config.toml
n_layer = 16
d_model = 192
n_head = 6
n_kv_head = 2
head_dim = 32
d_mlp = 384
vocab_size = 1666
activation = "swiglu"
norm = "rmsnorm"
norm_place = "pre"
norm_eps = 1e-05
positions = "rope"
rope_base = 10000.0
rope_fraction = 1.0
qk_norm = false
attn_scale = 0.177
bias = "qkv"
tie_embeddings = true
parallel_block = false
init = "normal"
init_std_qkv = 0.0254
init_std_o = 0.0254
init_std_up = 0.0254
init_std_down = 0.0
optimizer = "muon_variant"
lr = 0.0068
lr_mult_o = 3.0
lr_mult_down = 2.0
beta1 = 0.93
lr_head = 0.00571
grad_clip = 1.0
warmup_steps = 200
schedule = "wsd"
decay_fraction = 0.81
decay_shape = "linear"
final_lr_fraction = 0.1
batch_tokens = 32768
seq_len = 1024
doc_mask = true
z_loss = 0.0001
train_tokens = 220300000
steps = 6724
dataset = "wikipedia_en"
Each number is 500 + 40 x the weight over the matrix's rms, rounded and kept within 0 to 999. Layers, rows and columns count from 0. Numbers have three digits each.

# layer 5 MLP up, 384x192, rms 0.13, rows 348-372, columns 0-191
555518501429537479504450516534533553451498473479500582516470526473554468486462517495584488491496484514465489456512550456470475482469497510477474513480542513423511517470468519499550509460517510478504525496486500546475474498534517428483515501572419450486449486507537487530472452449507501489432491468470493589459454523441512465542483496438480454464601500448504478498558497547492483434557535487560560505496468580462531489554432467500499475556443509472464475536514450531462461486492516464611484535473542493531496529470461461520466503505445557509546501445502580501560536558495494454
498564463481434474420503439525477504469522466520634481445537436513435428546483476545429549458501487442477523544551614514543445530420560439470511523544405509469534460487542545512523509484521554498613469449550556494417511485532480480554466517547482419513499537447514520505495543537524537447509516448469505453488559517529530498458521424509434539508602537485475522468534554507636489496570505455529517501496552478443516550494495456474482531540484611495478512479543559437449462547491540508534509475514547532538504548511514553517512505520487485509514536489563496486393449545503630482
460525554519510456466470378540526554525464422522537458525487490493443454493479542531501486526486518547496487526457508481560487470474512556499574505438540468521548474536519512532526442477488483457459450556554463445564495493557456537451452439487500492553524544495547502454428549482448489487469437495469595500577477465499376447543492468522525502511449481491479505429528497555535513455538455422522519527531499406558442506536523458499548541429460518507550445544570442453483484469451510554481510477516491509577506473529455543493544510534411404566521450484474493496474523418432495421
461486470496533449512515511516514499465457593550475561453460486561456470471533422530496499553486436420513480559485482485522513537473500531525557564523523467486524509521547545493508418493546496514478481477489447498504483501528531462537528505454485635519474380439482544473587558475498507556599469591537530499565509457509524518466515527471559473540483495484485520531516460493488520450566556540485483487571463456545532488489531525583559521525464501500528492546529446486500510497494483501515502490449540514476506524506447469557512506516492538444473440575511487465494425579519434475
453495550509449519479530456537508496559472483506498520528385477531506449528485519528516530467451505527448537409528449486491518453518499550464469523493499491519483518461483430492467534517509518450480501514584502512532468593527463568546511492499450552480421435499513477541572531561441555559445576477524498489485511513494531564484548514517439564408473474544443412491538475443494466459498427438504411503443524445462525482515560562447499463564542556511503508458573463522478439547568453478519481542446419488559562532495517524532457569486525573496487535510558503498501573437485589493
429523480469417530558570462537475484494481514522557529446480508374521489556516487516589488480526499476456554523509441511519554529436512520436435513495506472499465549510515516506529508486528525566497569544548550520497466448443507492482444558488550492506476494544477472476489492491480471566472524449512495590534401514450488581479507518492475456466470512562525515468497513502440530465533543531479521504589452524546529495554491485564454445540485476536556493545528492498515501515447478421552441566460466548547499444465523405429549498502537454460488484456531563476526550538543503504
592507484469454487365480462451543520533428457530476528474591527452464502576561473580446496481541493477553524534518534474446451451574520489483565555530528509507530522555513512521430502525560517503415527532578465437444485560510492487511518429502514442467507469522477466472492515484506535445503460488549444539506435459484503531482488458537492502441411429463483504453499436481499513461565477522431575462507523481557451464469494533435499486563564504456441516471455486515509465513462493513467519502421475542505512522474495448586471610524520530470513456474455442526478447465551483528
429615513554517451504539575431528506503492538506498468451479495435452517467477465475576488515511489506426477456525539523471440491487588452465433520496509455466408437576444471424532481517506457568497527537460526552486439530481499470576487559562520426525522503493521543491508418512501453425473506443471447541488549462489513504452506591554526505452465510531491487401487559495498500504507517574496551519475432530564472524461498534537593469556540475531465468501544519552516557440487467561543517523483542567503508527484503537434584523514479528495530520489539428425462471523511511528
451471501486515495521548429429512475460555478464518467482487477484502558544456503514501508448523536558496508485485587467442530562526553527526610479559543475548466447513481488451482517505552536535483565500499458487505452456517467493440453510487542592551452503452603512470459446523456503541561492495587449421523523442463476568547454514460467492489415507530553509561502417534547565465533529488500466529503416515504456462552490525449506519508428509481504500542580547402499474528573520456448471493424519526530475580483466498495481497448524479550524514490544472456518457582458487540
547513499494458523490525553456460546457466568500484499438467472496484553494462524494520504561497500471513505457518512480507527460504485517465548521505449467451509501529533498478477515512551496425462477467463449554357488448568549556460490505451467561503521514459546452497501528481513543485473599482540464449487506467520500450492491470416475509521507504494480495606509446504514373522557551492450521489472516532517507475501472540470527541471497459522582508507528530462524457556497504457446401531524517475476519410495499487447526517524547398484440574568481486480552484485523467436
398479454550451496487529469501487534426414465497476472453503484498503495497507550503482505541492548542469506480450485462422535494498494478505474514516493491505501535425514539509517514444484469485489474519532535463507489469508505570450491498498560461484566469525541504459520533442469526489515476453460480482518458528448484529506487485481478524486469501515501529484501489594498556545491556513528507552446501513534462506523470502454449471478502563447541507421471405429545569525494517413524537355539455516496509468447503468512484488488497525503369478485493512435475469556502420510
515569515487473490520451566494473509534497501500497517411506439501463476547526605587477471452500505489502432489504494495484497545621522515459554443465497474493478489584531499433498443464482587523555467478481448500518454543510450438508503532401499580498486553527537475483512472426513494500426445493556517454532479518534482492513524550472559424523512489582539520418566449520492482515499564525534506492457456504513533546533571502517468486504501561565473519497465466544487481482476523519519466552593526471532516460540547562464490491466456513523545500520493534430529461456446497562
560476467499431473457535469571459502515404466454417557492529554476441480448527511511468556487484507508560489447434540547431539505483468483528562477549541496525470473537577545501545497510479456471418510486494510517488440464463468558408471485550469530492410504542482522489543442489514491511529533542485517501442533491505460498500490486511459483615430525547453512492448469536528509472497619513496544580580483563469518482502434491433529471440503529513503511490492471522484530561571508460499517465494518426567519469465548570466486514552481579506509497474478488420492476480457519516
510447518527498492457479467552534522605506484492462521434481501459453433469520520468537503477538518499445491486472530541510454430531462418515514400428494494451513477471536502505495466531524537465501512478523561463480526496570442478562546494458494441534493478572520531509499542503435510566499518482466514464537511502497476470523525418493540463533516532509544527504449577437577517519520510535573577526539516515488460461455466523492484495537469557517561473498477496466491524462494490482483486479539512468439460475561485538533555469460456532536456500521546517499505492554537465447
456475513435504494446579541489492533521478477450614447437541516546504525498569496493547517556479510505493565539476502475519493467536536511527501488536537494437473466458554484532466414508494511368504511467537494414494533468510448454498520528461535447403475570549455473486538493502525557477533483573483478489512432432510467505579554578492550561521493531571518506423508516538496521508517478493496513433467533505528426562472443460475464503495519562509581507444597522496427512566497523553531478534419537465493578472437477485517504484496487448490535408509507502563567520508516499387
523542507539470555504596537478522521557486458451528467514488546469435486541509501472481540482451407520519556438459489543467558477510548489517534496434518573419482399468495467440566544495510526525504508504458549530546532420416429472537448416520401499514443567462552513479459534452462451499537475528466560512545505478492489462459448527478409539495502485459503475537490491527516504545517600510538464447568488523516496532493474528493510521462469495542486567458438594520494504499501523497439535454466478474494510506443548531492500570542417462521478493502509534553499516486493575449
490464516507544538478443541431484497555503508503533527400504505471534457430503489515490476472432527473494521471516539589545448486450508467497476568498512455536596515553539459516552478541477531474494412515443516488537473460504501453455472613581509505578514562493519572521551452538519494446468407541578505462488470454448439454487531473477577455528467521465444492511565508552472513463559532527474504519447427526512524555502516542520549551537463467490492487493510559451501495462563467506519559505490539435552486509545472555517535543542496503487549450433477491578487437530504636548
562481500466535491475429410535562427457494495477501508538526483492437484564522541512527505492407522522483465543486545482558489474466519450540471479484472442473525512566537489484511385506503545576492510390559564464482529527436439567503492464592415518567501449458474488553496532496452530478502469469478493492488485514499580476584520544566593547542499550524524529438440448551456502482524503454517507590517526489488511426523480515479475587465453495470491438509505497512453481518473507480464441442454499461527521532509515532488482519475499513458538537481595500531407483510546455519
506503454518464421515564515518517429545494412453474501499512512529594463475481491464445478536504512426502498468513505515568515515497492499439476440468517509422484467500535594472492462453494470496563532474454445438484474502464569534486556418511522520541507491511435550413458572489466404494532505450521546496492549457516458461461477366470460455498464545519489460584518559517432504512531550497485489527549486495481445525623428532504527516475530509458481500525460487425534538488524437479577509543514481528531482505502469461488515518504499475499559468444434499509473521532507516483
511377502497490486437528462490552462407527489453503461480470510530467436534492457448570554496475562552513570538513498509481566546543569492475500482477451496491509461502504501462391470556512530489504521524503487502508509476473493502515514600491530414556548495511482491431503543486488479480452462455464499486505495465512486472450492521532500503506500420477517490489515442414471491482523503403514486515485472542481519549538549445525487468474513531553526508532537502479476474513520476494524507442454517540515487592459494529514496525482495517462467489483526489480500494551469562513
485514545505489521518515527501506473527509546463461501555515438537395489450579476509518449561460554499474475432516498459579534506533472553486555520482487452544507444510560503466435440541519461507443479526507518473494416498486469506501470480534500474510477461445509502466519534442472588587495462420518593528555443551414510536500491575438590474472511453500490590423488537453514453560486495455552463416474480465512429518405448508402502434507533585498524465485465429517485491513521481467498470528466482486475566477497556538490514436622480499477542548526513521524471493476531483525
422451480490448517451430467518522465513453502439457582477441518500509478474473480524477570506521471482515519546488502466536512486562488446529464467474487503514573480445472555487428568479482572534538523481510555499515492490515471505481475431474444502524485554503468561465566448519522543539533483526475539482517487437432471471578474482476506519463468469522463577526474538475432549519479531533519539501495415493533466537480505538505485477517536483454549538478489521535431512513480527532519524541509509521449481506524526560455497483491542459491469475530499512527535511444480529472
453511445457456524516446455522504524550523569486562483467561562554572507467417525503443516521501548575480480490528499531527512436492530505491567552481518472538573503505520480525475431505503553521511515532541562476457457479482528482539537496562432488437575549485503502451502565517494514517464473448516509460496504543520535406487546482524448533506526560541437497556423505548513502461475523492587477528527437456478489499496500565499532517453474443533491434530505521439469501499457558404435476523491563507479546490508507460548480446515470507513461439485486517528435497504481514483
558570497519469521461473399513464462469552458498530536546565508429452475568472456518452454476506494500493507441504537522492510462497458445467550435504518502519516488449477540461499518561548449526531422438536498527389417516431505466408474539518544500539519498496434495491460586494483479455502437465423458489506488492489444553512549457482528577477518453511484511503483536505480507521541460568475530478495477496489530498518483571509522504500497511479493525517529507467517440477539527524525481475528422419455504422455463420517440528495474484490484465444440536484531543540502504494
524516485518476558498488509561505444524495490511474480485502393513462531529470525498556459514501518489473448512553464495467506504494524518519577444609517521526399517492558621520496499446542539534490536492508503478427513514527501505448547577526527470490512482509470516501460505550500496511516529447361453576493446540551482488463549453545490534569468508502403427509492484546525538511517458535477451496431453461507514582485552515558557528490429497410438493472531505467512543452529570476435520587484495462493471509432474508516563473514471497556485422539515550500479533563439502478
# layer 5 MLP down (transposed), 384x192, rms 0.177, rows 348-371, columns 0-191
609446486534555510489508569502486420449515543487463502575547528463515528475493451498483475497473489492532530573538504495591471488523533516471533435515462439528506556414527449531508456509547440438498517428458468487455549417478533453557497455418552458484544482500450499408492461485549486478454490497489560462491512545485515446490495528521432461559472550540487497515531510517471554551524503475481463475546508552551554524463404441565516536466502494477500487531455497502484516421495502468487548527540488512532519509522515443545470515492542531470541445543465551541440469537513528520
518531536479511503491517531558436517504539537537501458491526554555511542464464450482528550551440550461523486500449494482465535514560502521504514569573515536521513481504417473390536463531483496582454505431453503586536470489508542384491544434441456492496535477491458408455523497521475504530514560533526478502554530489535474562443463516482475536500521441502548498473499549564516555485515541471440497506494495492543464503518532467514555526530486505465450541456517464446433469559439462512454622421450512434430502463489484479584470502469573430521524538525537542585504530502456522453
591483465522566507516590436466527523543559490549463485519499526405459583514422551493543452384523469508523501466515487570464460462479534556494538426495530538523540542540533487501462438511532503516511528512487480488595482497506464507509546437531562577556470516513571520445438524469476532509521496482524530505480565562514530488512553511527479547501486431494528453402461507475418473429458503418504517420464524516566546443540533466437418582461492519481490487513501487538461449536544500635549517557474478550553461548529557461522524501531527482471499475494466506535519455564500519540
506472493488509470495521535564465472553545571517478470490514455537454526449561477525499545511459506557527490538492401443487510456468442483461513517533417512502465477530503482504509493468488493547348494558430444513445461591528562500515407445541539579536525501511519498493537516499486502567496526543507478498519505460558438494539479575513489458492518601468516463456479449520525516460453540543470570501538486486504388425533484496516457508490515509494520521536478542570533534580523591538508467548544533555476457481465506493515512496499502530502429465508510498536459504494492442507
556456528454550473460500494476519480475515462533460446504461490488476518490524525479513460482459538493497505494407496428470482439539442481479586550435440508477484407517502509523441545545453496556493528452472476521497481498568537486550492588475477485491602518564546524562481527515493582487541511452439556518467518518538480516439498489518472496422465421518455535559567478482426490395432506501529486455457496497489503522489513479462501511475475487584524516377490527485486505550525523521562559537499477532521517483480483509541477472620526504496534544495448553452518485507424513469
395517499469466436462423519426457523461498497441517547446581430557479518432476475475469474426466441537491487508529515465543537520559503536470521476515492494584499428511494521566548559567437520507562520507510595477496492548525498490455509481476496539503476488554547486521540520520540515525513510520438471448451472475458491485513495468507550464546495498440527490421504554563585465519524460534461509548537566582455511522454497503525549509478526487550509506519422537475516486485505567481492565472525540456490566585539474532490544486527484519508471488556483462509496548539482492567
506482472511522489476539534504515508569464464479500521527506548486476519485574545514463487543565487507531537514454429512480479490487473492526462468503505521438510540565480477518542503436517476507520538505542409504561464629402517458408484475524499451425462548530485490505453463500498450534504516564513486577553442483495532452477534461527477499543483455553478492479530498476474504476451512512509438488540475536558506431506474501508432418503486505536534539480555528450475561538516428451558517455493523593481482537493528493460530528525464570460520499474556512590497566529497548430
515493503439494486500466487485474489408517486534534523460539573483495487548500518581490551528531459468486512566485498508488513495542517586497498450552496453484506562525474506491497390527538477504521528447477558456481526571486490437476515540499518534525493459442492464426490482511505413564503595470533418496460603516457482430476474499512546458520546439398488504384457448502441435479484466558524477535473546512505487476450520479477404507458502515503454520532503476491497487514504487588514473578479425443510458523463562471555490492508510467504572536527408457534533530415554567481
483539493469544505465503543504479489504484443525572515568517473551463525471495622481458538470510450504462507491485479497504515376517416467475429498555501402460553525499485561490574514521461456482523428449526497494528497479482553475592508530481521487523485534483483466540485426422523484550563525469589533472536485446544500441515478492484527484447508550545489467483473485544529449448567548470544495486490497528524549466554405463538529575467525453442502501547567412468517461480453518551524462445493517499489535465413490549468486559518479419491421484485514545437477447563538507539
494497493464520499523453507473528483437450474494507467526523490529462488489524452518507475495438538459566526553439492518514524465481480485510469481468564463627446465510486453544480486418524582464474519507510501467419515504495513570474526523521547528499506518471459533528510518465483449578493493518479494377498540550468487509510502488524584542461519510484497477479555609464455476464472470515542472549483549480479523482582476521498441499597498543553491455486485575499551534475447498550474503594555528537424518499537451469478507652532493538480550515504563465401457511497472520531
525542484543565446497572487614494508551510481495534514533565515504421545538535503412443478452499507471474480439504552503487484452499475498535528493539451518435427484495479467543525507489508498512530453465480493511530438513509561502530463527519507448480468467516517507453521471497526568530523568548554464476556503442501537477470450572519443550466441504517479539466481510499556516463552529477493443540471415527570470461486502381481454501437500470500485463475498552550502586516449508542534537506467461540525491436465495557454546458487552526432572455449500572494512443453539465534
491575523468485559451616522447470590535462472441488464477508487477485556509504506530499471481503521495542523440403498511520562460494498411462551510530454476590525461433422508564528433537527428478458473490571560485462544516419575491492480482516487529557481499482472485446448535428474472509463539592522492525448464492478520432527496487507489421498513508533506456475516498502480523518486556545435537494518504570501532535416476420442555448460503485518495431473498459489529509415459469529475481449455481511454515473510479497446510472438541482522515483477508496482455442560450510524
495474491500464542548512512505481492545522443510568443496514452510520494534454447472498503547464530475523522464545531466496512498495512532499484449564391534452504444466460464519561467521567410513528504539505472454478432504478556585551499539517447516569487435488511508504521536555427556502521406425529402561490537442451464453487504419422602489523536525555470522409485454434507469484499511472516531495537499530517546508521509469460468481434517509456475399496463455540483489545458558539538490591570502543536473496495503563510530491526503499502532513518523493509549469478517510564
592497532483491507504459483528559490512494553489453491471461513439436543509496455496540512461491544441562466515462482510515432475549476451541514586537475502527526536448495488526540493481465552500366485493457504519562500418488453510524511466502471480576527475523510545470464478492570529424462533508507466522484458545486505473530508537565521471528529496524535535526477452482531520477464452557490554572482507435459492531525448488501517498448515551529517551471491514509530505449469449500494497557502502479461475469446531420545533441531498576480525423451517582552533453500501492486
563496542542500522452536522585483525593469419479539515551504495507477493546472436432473511439450497534550524548516487487483526440460466477485501474493568502516519435553479486448427423453505551507532551593527454482457500550575489538459507490541518494482503500487542417539524486524428514498445458537459551558539556444478503490487548517364496563408495420516472501529447556480441508483521475571530508480586497449476544544465472460524523512433530512471551523499498513477450526561480459513397498510496490507507582517517454500471532482506428533530568439473544570526448554523459537494
489476451554488504506478542535489525499521427511577512536514481509436512494529475493539529523476469465447569534563588504506473518396485431529488531457570476539544526420500544508518442477524458510461518503522435528511505478500430446496539480498501463571410542489477512515453510490481439551469493532532431454415540429483557500449509483403454483492398520481510437476449438479448511440472556472543490488505473460555414529496526512444485443501537532474467523468474542564516526523461475459459514523538500544499548554431519525505573529526453487475538491482498483479488451447569447497
472593576489523441456561525501514489452507471486526543560462520577501522549489496471482574498521526503470521456519514426418488527484504528579529471445493550529491496453514472498502498432528585484515551582516537531466511525526506456501507500528436551533460506527498463465440402520507560554483539446487522467546500513438459463497510524490439525466558521443487499550495520461556497529501509478480504553505492465476566432520509434538548511486469473481534472500475516505431403577418482477475502463487490500503541515494451477430436461534491475502421536473547464494485527460596512509
431511534546438524473547521482479460523545516503538453439517485511548577473497469492489517497523475514541470406460514509501494453629500475506476463473493468459539443549483496518475455521513482476471520441549459506466456514455525466541476518533457528493539510566479518451514432537458583551500488515557578483470545496552521493501451541501510411483432504455477521539545496510492476536507487504408580458472478514558426509557503453493533565400490442521405438475472577505416503437555471478515488488508542515471523495490547528463568521437451481510423438533520530479430523536517464471
416501515520483520533528439497523491563463459473537508548522501558454432510514499452556464505536535465484381487481514505514479491465448501480499479538464464483493540517466523546528562449564472482474508464513469429492513448468458495495547493501483458483443493479498481535553527491480411460486486525559438555454530457536544577397495453491483522522539502460526582392482573502492442506500413455498524481491474465447517485539473506534516545465510465457523579460504452502475483561522510545553509502488536499537489547511516488487498517488503519555543505420492528528614538580494487513
510470517506417492481500600541549473514551483513443504504499520445453513511481460518467534495528479536485509494503468516482565589511551565523525553516501487441547505501522512561454515417455530508524503556514489469511449476470456495440485463484416536519475527518413483446538528524482533466494519534585501497520491478463451486599452546552502484448492503543567500429466464519546454478498478432480480508521528576537500478490484474540433524488530467561479490496516513495542511475456516501527512454510488500548536483509471490431564494486489426518510468535505434500572464559496561546
530469482475512427526547417564485488529522526462462497562479538499445498526497566437503506422494509484446505474491535476479580545491502564437496495526505500529469526503515471469510532410584533505444529467478425472474506604441544467497497594442477537544486498531494503411477480491525420488501443541436482506456513516456546450490495500460552611536511503483478483484514427551510523447511518468582481538532500499576494482473543489449479603575491410483536393488511447406535467521507470516438483519467508447477506562475473549547467474513510519466510542575419505492580581487486498485
520488519530508561502555465479501466517467490529420583482446499454478514488475525511511529534489470509515507508477531516495490475510501533477486561531482565464532524457447462481407528450496455459527505453479500523539538501436439536476532473522503510514468537482482450485558474539460493467491540592474495514525512480425564492450501540538542605531425425468511441465458513592441468478477512505453496482512463526526558527571491413526364496460500537412446529515484448487517548500515508486571448558505491481519535500469545577488492527558488494506525458544482460496525483539542508412
480494366473464503482531520454483460475495516481506471454522492481496423526473477438509510503509476568408471442580402458440480495508475495514527473524520526495551576516481502432494469545519469499493506532536449554502510495474486487557521485478476485449496503478471519473456474499494519482571538583480468569455531462457529487513536490535503476476522453518472465458437497483470481586465490509478480603556460565525467536512515460484468437460494484592473436512460435527521492526483487512493500517568523540533535561459495547486534502544431474494481490432533503426506627472512494490
550431457545525536544484479554470557510520484502493437490446528512525489396503490555466477506532478496499505496536520538473436473523491532504420486521504570504425525477577515517472526541447518472498547544487540479503497506462484570539507533519505487482511497471505493515532520537425532436461457515529521449531537490500527540497521466555427432483472524485491506588553480459461471515520522465522549474467521445551556538461512541439432520498437454498466468474457471570516608497514550479438499507441588529543527534451572525507511540523491498573500570480469461469504522493496441497
# layer 5 MLP gate, 384x192, rms 0.127, rows 349-372, columns 0-191
536477491473402467474472522499514479536520435492567548390481541474505515574424543512467447486586522582505390526536521529470566540520477531486416485508463511545470449537533560537468480527473475539527526545556462564484408540488455447460505511529436420534480530514472533494487506493521542525459511525496574514418525506507515464565492401530494474467505479443518519523501455506545509559513488514507501533527598416458541520534570558458525501509477553456519531478536478487492473537486516440466550519526465437474512439598468567538545539553493468535476492476562505449468442548431557501
410408471483470483513484397471468503451442447444450481457473491547525583476480475541528558569456512487502477506431473439522575464511470512480567490490514520537510530516483450556475502432527560519458447535502502477513463551558508487553557467501530506520461498570555445528511449543477511482517453511629520552470538402530457564555439510502489445489501447509520491429516460524489467468478450448527538490511551484474382447490450500451524529534446473488487500553488467439585478478410519431457469467536534459406533449515564510408485462488471467512484474528520524475479550454478532489
431484527544532464530512465478495504488496450555488507548500451567501419500483532466427527598540520539448509457501519511474498437479437491497575453543517511480533475463510486476480521534455461531459550583501589536504570541504504528488474448491497522450494448484537511452525471509502467472465499485533484505520446527449540471475467484487486527436549395562466469497488439474543456459527567514473504482478530532558492582443540502458525502469421483501445476499526532513499477564506525496494541501489470536426513535527559457530422541462511507530488494520426424502492497564493454515
511479432549517516448534470535435492515588469518569513528471520511525457559531486515571557510480502566461495467465529478527454453490456596416518464467510480504472475478465462571509499489494521450508481521522417484492540514476474606435462494487473517450416540501505479499525476472467513496528584513485547499464480489439522552517504511499443430538427519475468487539430499485523451505479418481460477508481517470440501468550533453531489521512440481456451550453475454431499465439520490520488503543477481532544448499524528504514477514451544521504520499549515404421457575439515527562
479443556474503488475598592542520521524499451468563568527553472577575520444537450493523495488490520508479481463547474423559555546559491502530421506506532450526472468541441506511435446547511486543530471436451452538476496461474489447471470492463497519440497512478518476515525553520412528464529504494545428551539531462487511532520510499448472512424534530483486546489529499475456405522549482467520474506443538484527465463475478469527575546546462520534504473488485470520475437525499532557535505468556417523475494579488486566561530470490458445505561485598511501491520425453458523514
527548445471506472419492486447502513438534514576518431481533506522422528561522473562483477511549470484523477494477529510467523487529545494475506566524549473481500518567537528576485477593529504503468517512522461487463459518551477475515502513489490524502493481535493417502509487493517511487501443484491458561516498560438510556563519434480505471517506498459487495457557492497549471460538483521414541460501540466530466489448456479424513526541522508522500542443524485464524527482441445505526478530486504457505513499479537475568539521478507481524548475512550501579444461457508476487
475489479504535491467461458479513539513579455543502523527467445440468531465480475491472543488453473549519514501497449485512500526510493534443482587532492460512432504515517526477539537467480491489505554539479496520499500578528550552521534446518433523447479509589510463521425439538487486540483531569571526473455523534479558466488570505457451558504505503538554617499483521492516439540472467549525494509509446455445481475515512563551502482491494509568546468467479532510477508485557477459478544538485527478446518572537465550514605556428528468528487425471561532569570553521511494526
526526496458409501499466544539460447485473492457527433459457414502510554504599471450511505448513529521534543497619609546535512467563475488484522445475522512485468502466436490463442525428531537501487491464525541484532562509529486475463518549475508483533491514510455565499526506579514568504515487485471448484524560501558525474505450507449490517467455479486432544531476586487487421485518549469466511500567509493550504456497464475430482530438467495547555389494458472525527521521529479506489506454565456517500501506515454471477567475483515494505512504496510399437487463416567568525
451485494469501567463480458528448511496498564465525559506489505555483431571421477480498477480427485517451499578523470491554491554517487489518521596576501472561508516493504454527443509469535485469559502542564492492536479484505575542461601584504442491429559493469518460501564474504508460522516480499533510588545460461508509481499509484524507491516506544392468466472564550477517519522481469430442518500456554473497492456503436516442544455590523420500490500567515536534480543447525488468515535493437545492461493505448516562405544558495525461545521554475560480456442477522499531487
467469408514517546520521457562442482442500446540505538440450438499467479570513476508461469504509522476499489464466596438557466517464474480506550474352468597498571529504492490561487516509510460473427514480554584516471525538482514500399456558487528438535493533487511491487469525533521530462511542475549549456495543454481478464524523480537521522507485595566517462514476528473513458527496490502502572454487457592466463555478425510498525485532414424533542526504461438481461539505438532472508523582464500516476494443519455501494522509488492480476519445519463510496462492495468456523
517516510542493551494544567428525499516475559477527514565482467472469468442497558480432467507545527511494555521463518588589562486554484504411503562536436528633431553460541487538499458449579430549434475494508520477505527511405513490525502461516507464488505455496498449524527475486593489560511497498484445566491549425555508437477485450487485480501471524481446548564518532520497506530491533481476520464537556524508478545519444507462501491500447453490534509469487520518499420519479509511550533434489489496449480494496502593515492550539518474478487518460522513492432525514478574487
496467474384488433405509527554430526483560462488597506555527452490518463503519427503437522464495513530463454457446474500496463487500503511520539511470517555513493514531471489557489479467481464484582427531501488527557590450508558491573503505527469537538475528515539470501482488551513543474533472468543482498505520515491506452570464538452541482512526576573458429529465474513443513577487510512432569354560490515449467499571562544508429448452455441467473543517492528505529516475479523463450578456531499472430535487581506540494474554489546530533484478484477505552529446471531489507
559480498529501478506476406522472514568428513484453470494497460492496480486486507486485488479441465443557518481466573487516410538463465490517458407482518496484462507452546524489496510552518500550498526459524553514481517510572477477589502504500525432501479459514557509484503539481466534517453506459478533491480478518532480506523518448453478533552555514532510539495424476450576548497561509473529620492538525457517482438517456553442489458517472550526536470479472430429562540485522566502481486504490509499478524474587469547497502504415482522524566463560545506468508494486469483485
556578522541554497455417550447531467484517512446388502470468447473514510429494539502487468511510527569450481572474492491482462542443459574447559461516478490482510482561561503543473500479516505547478564479501477504534481555503533572496588475440506499452491488507495532575517529457519443487492519577536569491528538447494518505437515491467505521522483544520548476468518486506528505560468500430474529520498444489507468446533499541426544486608512502465525512521438504544588429507514507456469526519400474477531437538541503563496490532493469501526484503511455457599431533492544524490
542550504499435512454450529558549487551518428535499607536556508522528501505536511480580549462546496504438490494476503465463497514568456519468543500499509452522506548474487465554502478514472467494498492441481428470501410548470491480472514485454545557489460542583457541441499524453470511564522503570528499567511479506511524599507573511461531507541506546534531503524484533561455520492446463491480504466533545526567509530494555530581466564548514465437480526498532428473495525523492465480528537502517464438445402517526520483477516528501511613509499516508484470551409536450488489593
446486469553541541513463487518522609510606585421514534451497451456443503429536515506522462543480456482480494564513467479584444502497470458478481553547468530481449492600506523532456552539486421487547486471562472462533480466537509494468510461507520511500498498383531564496579500482466446474506466517543491528451519479538516503492518422485506400499501482524566523498544510521518519517574506502589482456518488512493554589587533475450537489500507521523503561484460567489581531456543475523478524533494515485516429539519545528536552495446514578500504536478485527483506467520472517485
511524516487546526468480473533520537394503516513476481526518406473551466509545465514469561492540441448444448545526555504514578485427468423458502466486494529522474448533491430497551521514472404568535515483482534504504516523465438478557425462542530510483552488520508517446593545444503547475548474468513461510518503466484551517465422494512538641432534561495528507577471499531501471530475491507522469570471562512518549513437495477449557520516503440488500521566459505521460611481528495426433533445500523483522544563469449436457512478532511460453496431471518430498488579569467474552
576505515521477554488546447433543531433528472500520519518442482551454487495468511514487499444514355444516537456500500518578567478520464504510569518529484508545527511564490469489401494542554553491536517460534540476437485526534524516468440478517586509552575518467555497535503459490419526514530428554521605520555464568465425531505452463436452508484483478449536452450520419528502487526503472498538433538538496528560541554597540479522522510508424469594457521480519474542484518455438504437478483442553498500515461477514510478527504567525542527503469447468512515521478542469527494551
562424475508539515505551492504498553471492526540555440523550489490498491469528464489523544499444561505536520562534417451415520553481489446489465509468539491457533501492492533489480491566464507468543522502490517489517472562493461482515533521529467510524505465535425540466486576572547457494518469481508561501487449531481586502490539479510502550463547474522511498507535465484479507487545501441454429495459409495522499467560558526472569452520498523554480517515527562431444514455481482472437437484500485519435472551493513523502526514511523585485555481491502539473478578531500413496
535462404542514544501531457514508540429524534480503505487505563532442435488440462511547500517514517502444556538479520458514582483497477498453523525494518502526471515556510517475489622457478519507493437558550436543515492490566535419511549405537408504484491565476481562604447536521466475446544529529448449523448579492534532540485489587563528457483500518444568500472522473484495610571497501394463517515476485499576548527462438469512490413534517570500527488411468461509520480495454550485453514527474490539556479500455561428505542478457478456567422560474494555504490450504476486501
403477498482481508455476473508544544527509501451522562529463528488495475496498493498433521525435520457513484532547481503492515566592537466510480510481506516485542445478499515500429459480512526534540489502578558492543481562535456502530521461477434494524494504541506534504468501509493541535473482519486544486526553469464517500493504472458437461505544505504477517553477499456430483521455533425513534496499404520473509480500549483532501518533504451505487579511402503502447507513544533489602481484430545547486507442533502574552518499510576474482477537528481436540503512431509480502
511496550481591499478548455474456496447499438436502500571479474494429463501540598550538448557579542486524530535496465471508552485483546478512547484501414474539463484484516516442533494498494525534521475494573525524481522589556470438548485533530578559487547520485549476420426457468546452511486576529511523560530450511536496590510508508508549466531480559463555479531474437556449473521514542509465475458593511495503486479496507397472500463606516512479508500472477466562504506483488504503493551522549510536471445533526496508417496538461541499472475542427450567448500571471444405519
491516465497507529507484486490534507552494429478494506506523535463483454496493448448457418527496428504524521488511473478487440490537560499447549496461503496482502508457468506439496495513569483495415497486498584480520453545470543549576450515439529478538516481483455433502549501491499469431508376533523464471542433579486453468494559491470461485507501409513540520480446434515501487527463508535464474467536509478482437523498459504488493564537483523532518522534430540406509535434559504510438493547492527483498491516473405467448436497503552527516465459499531480497485479527523573491
453544498504498524551521485520466489491385485530494477469480516582511474491617409491487550557409524435479596520425538520553499602527511509406533462524436484576550480508555528577523485517484556417492458540597434511481549525564503495553479494527525524495451566517515459522479473488467457547477568398542518499527537507509518493486497462487508472485455515506477516456504464517464482486467430478473472427451483474504570552627508527473540554514474466495502536516547563485493572397478532560429541513438503530550505421490535569566556538547477510520533456510475507557496516455520498532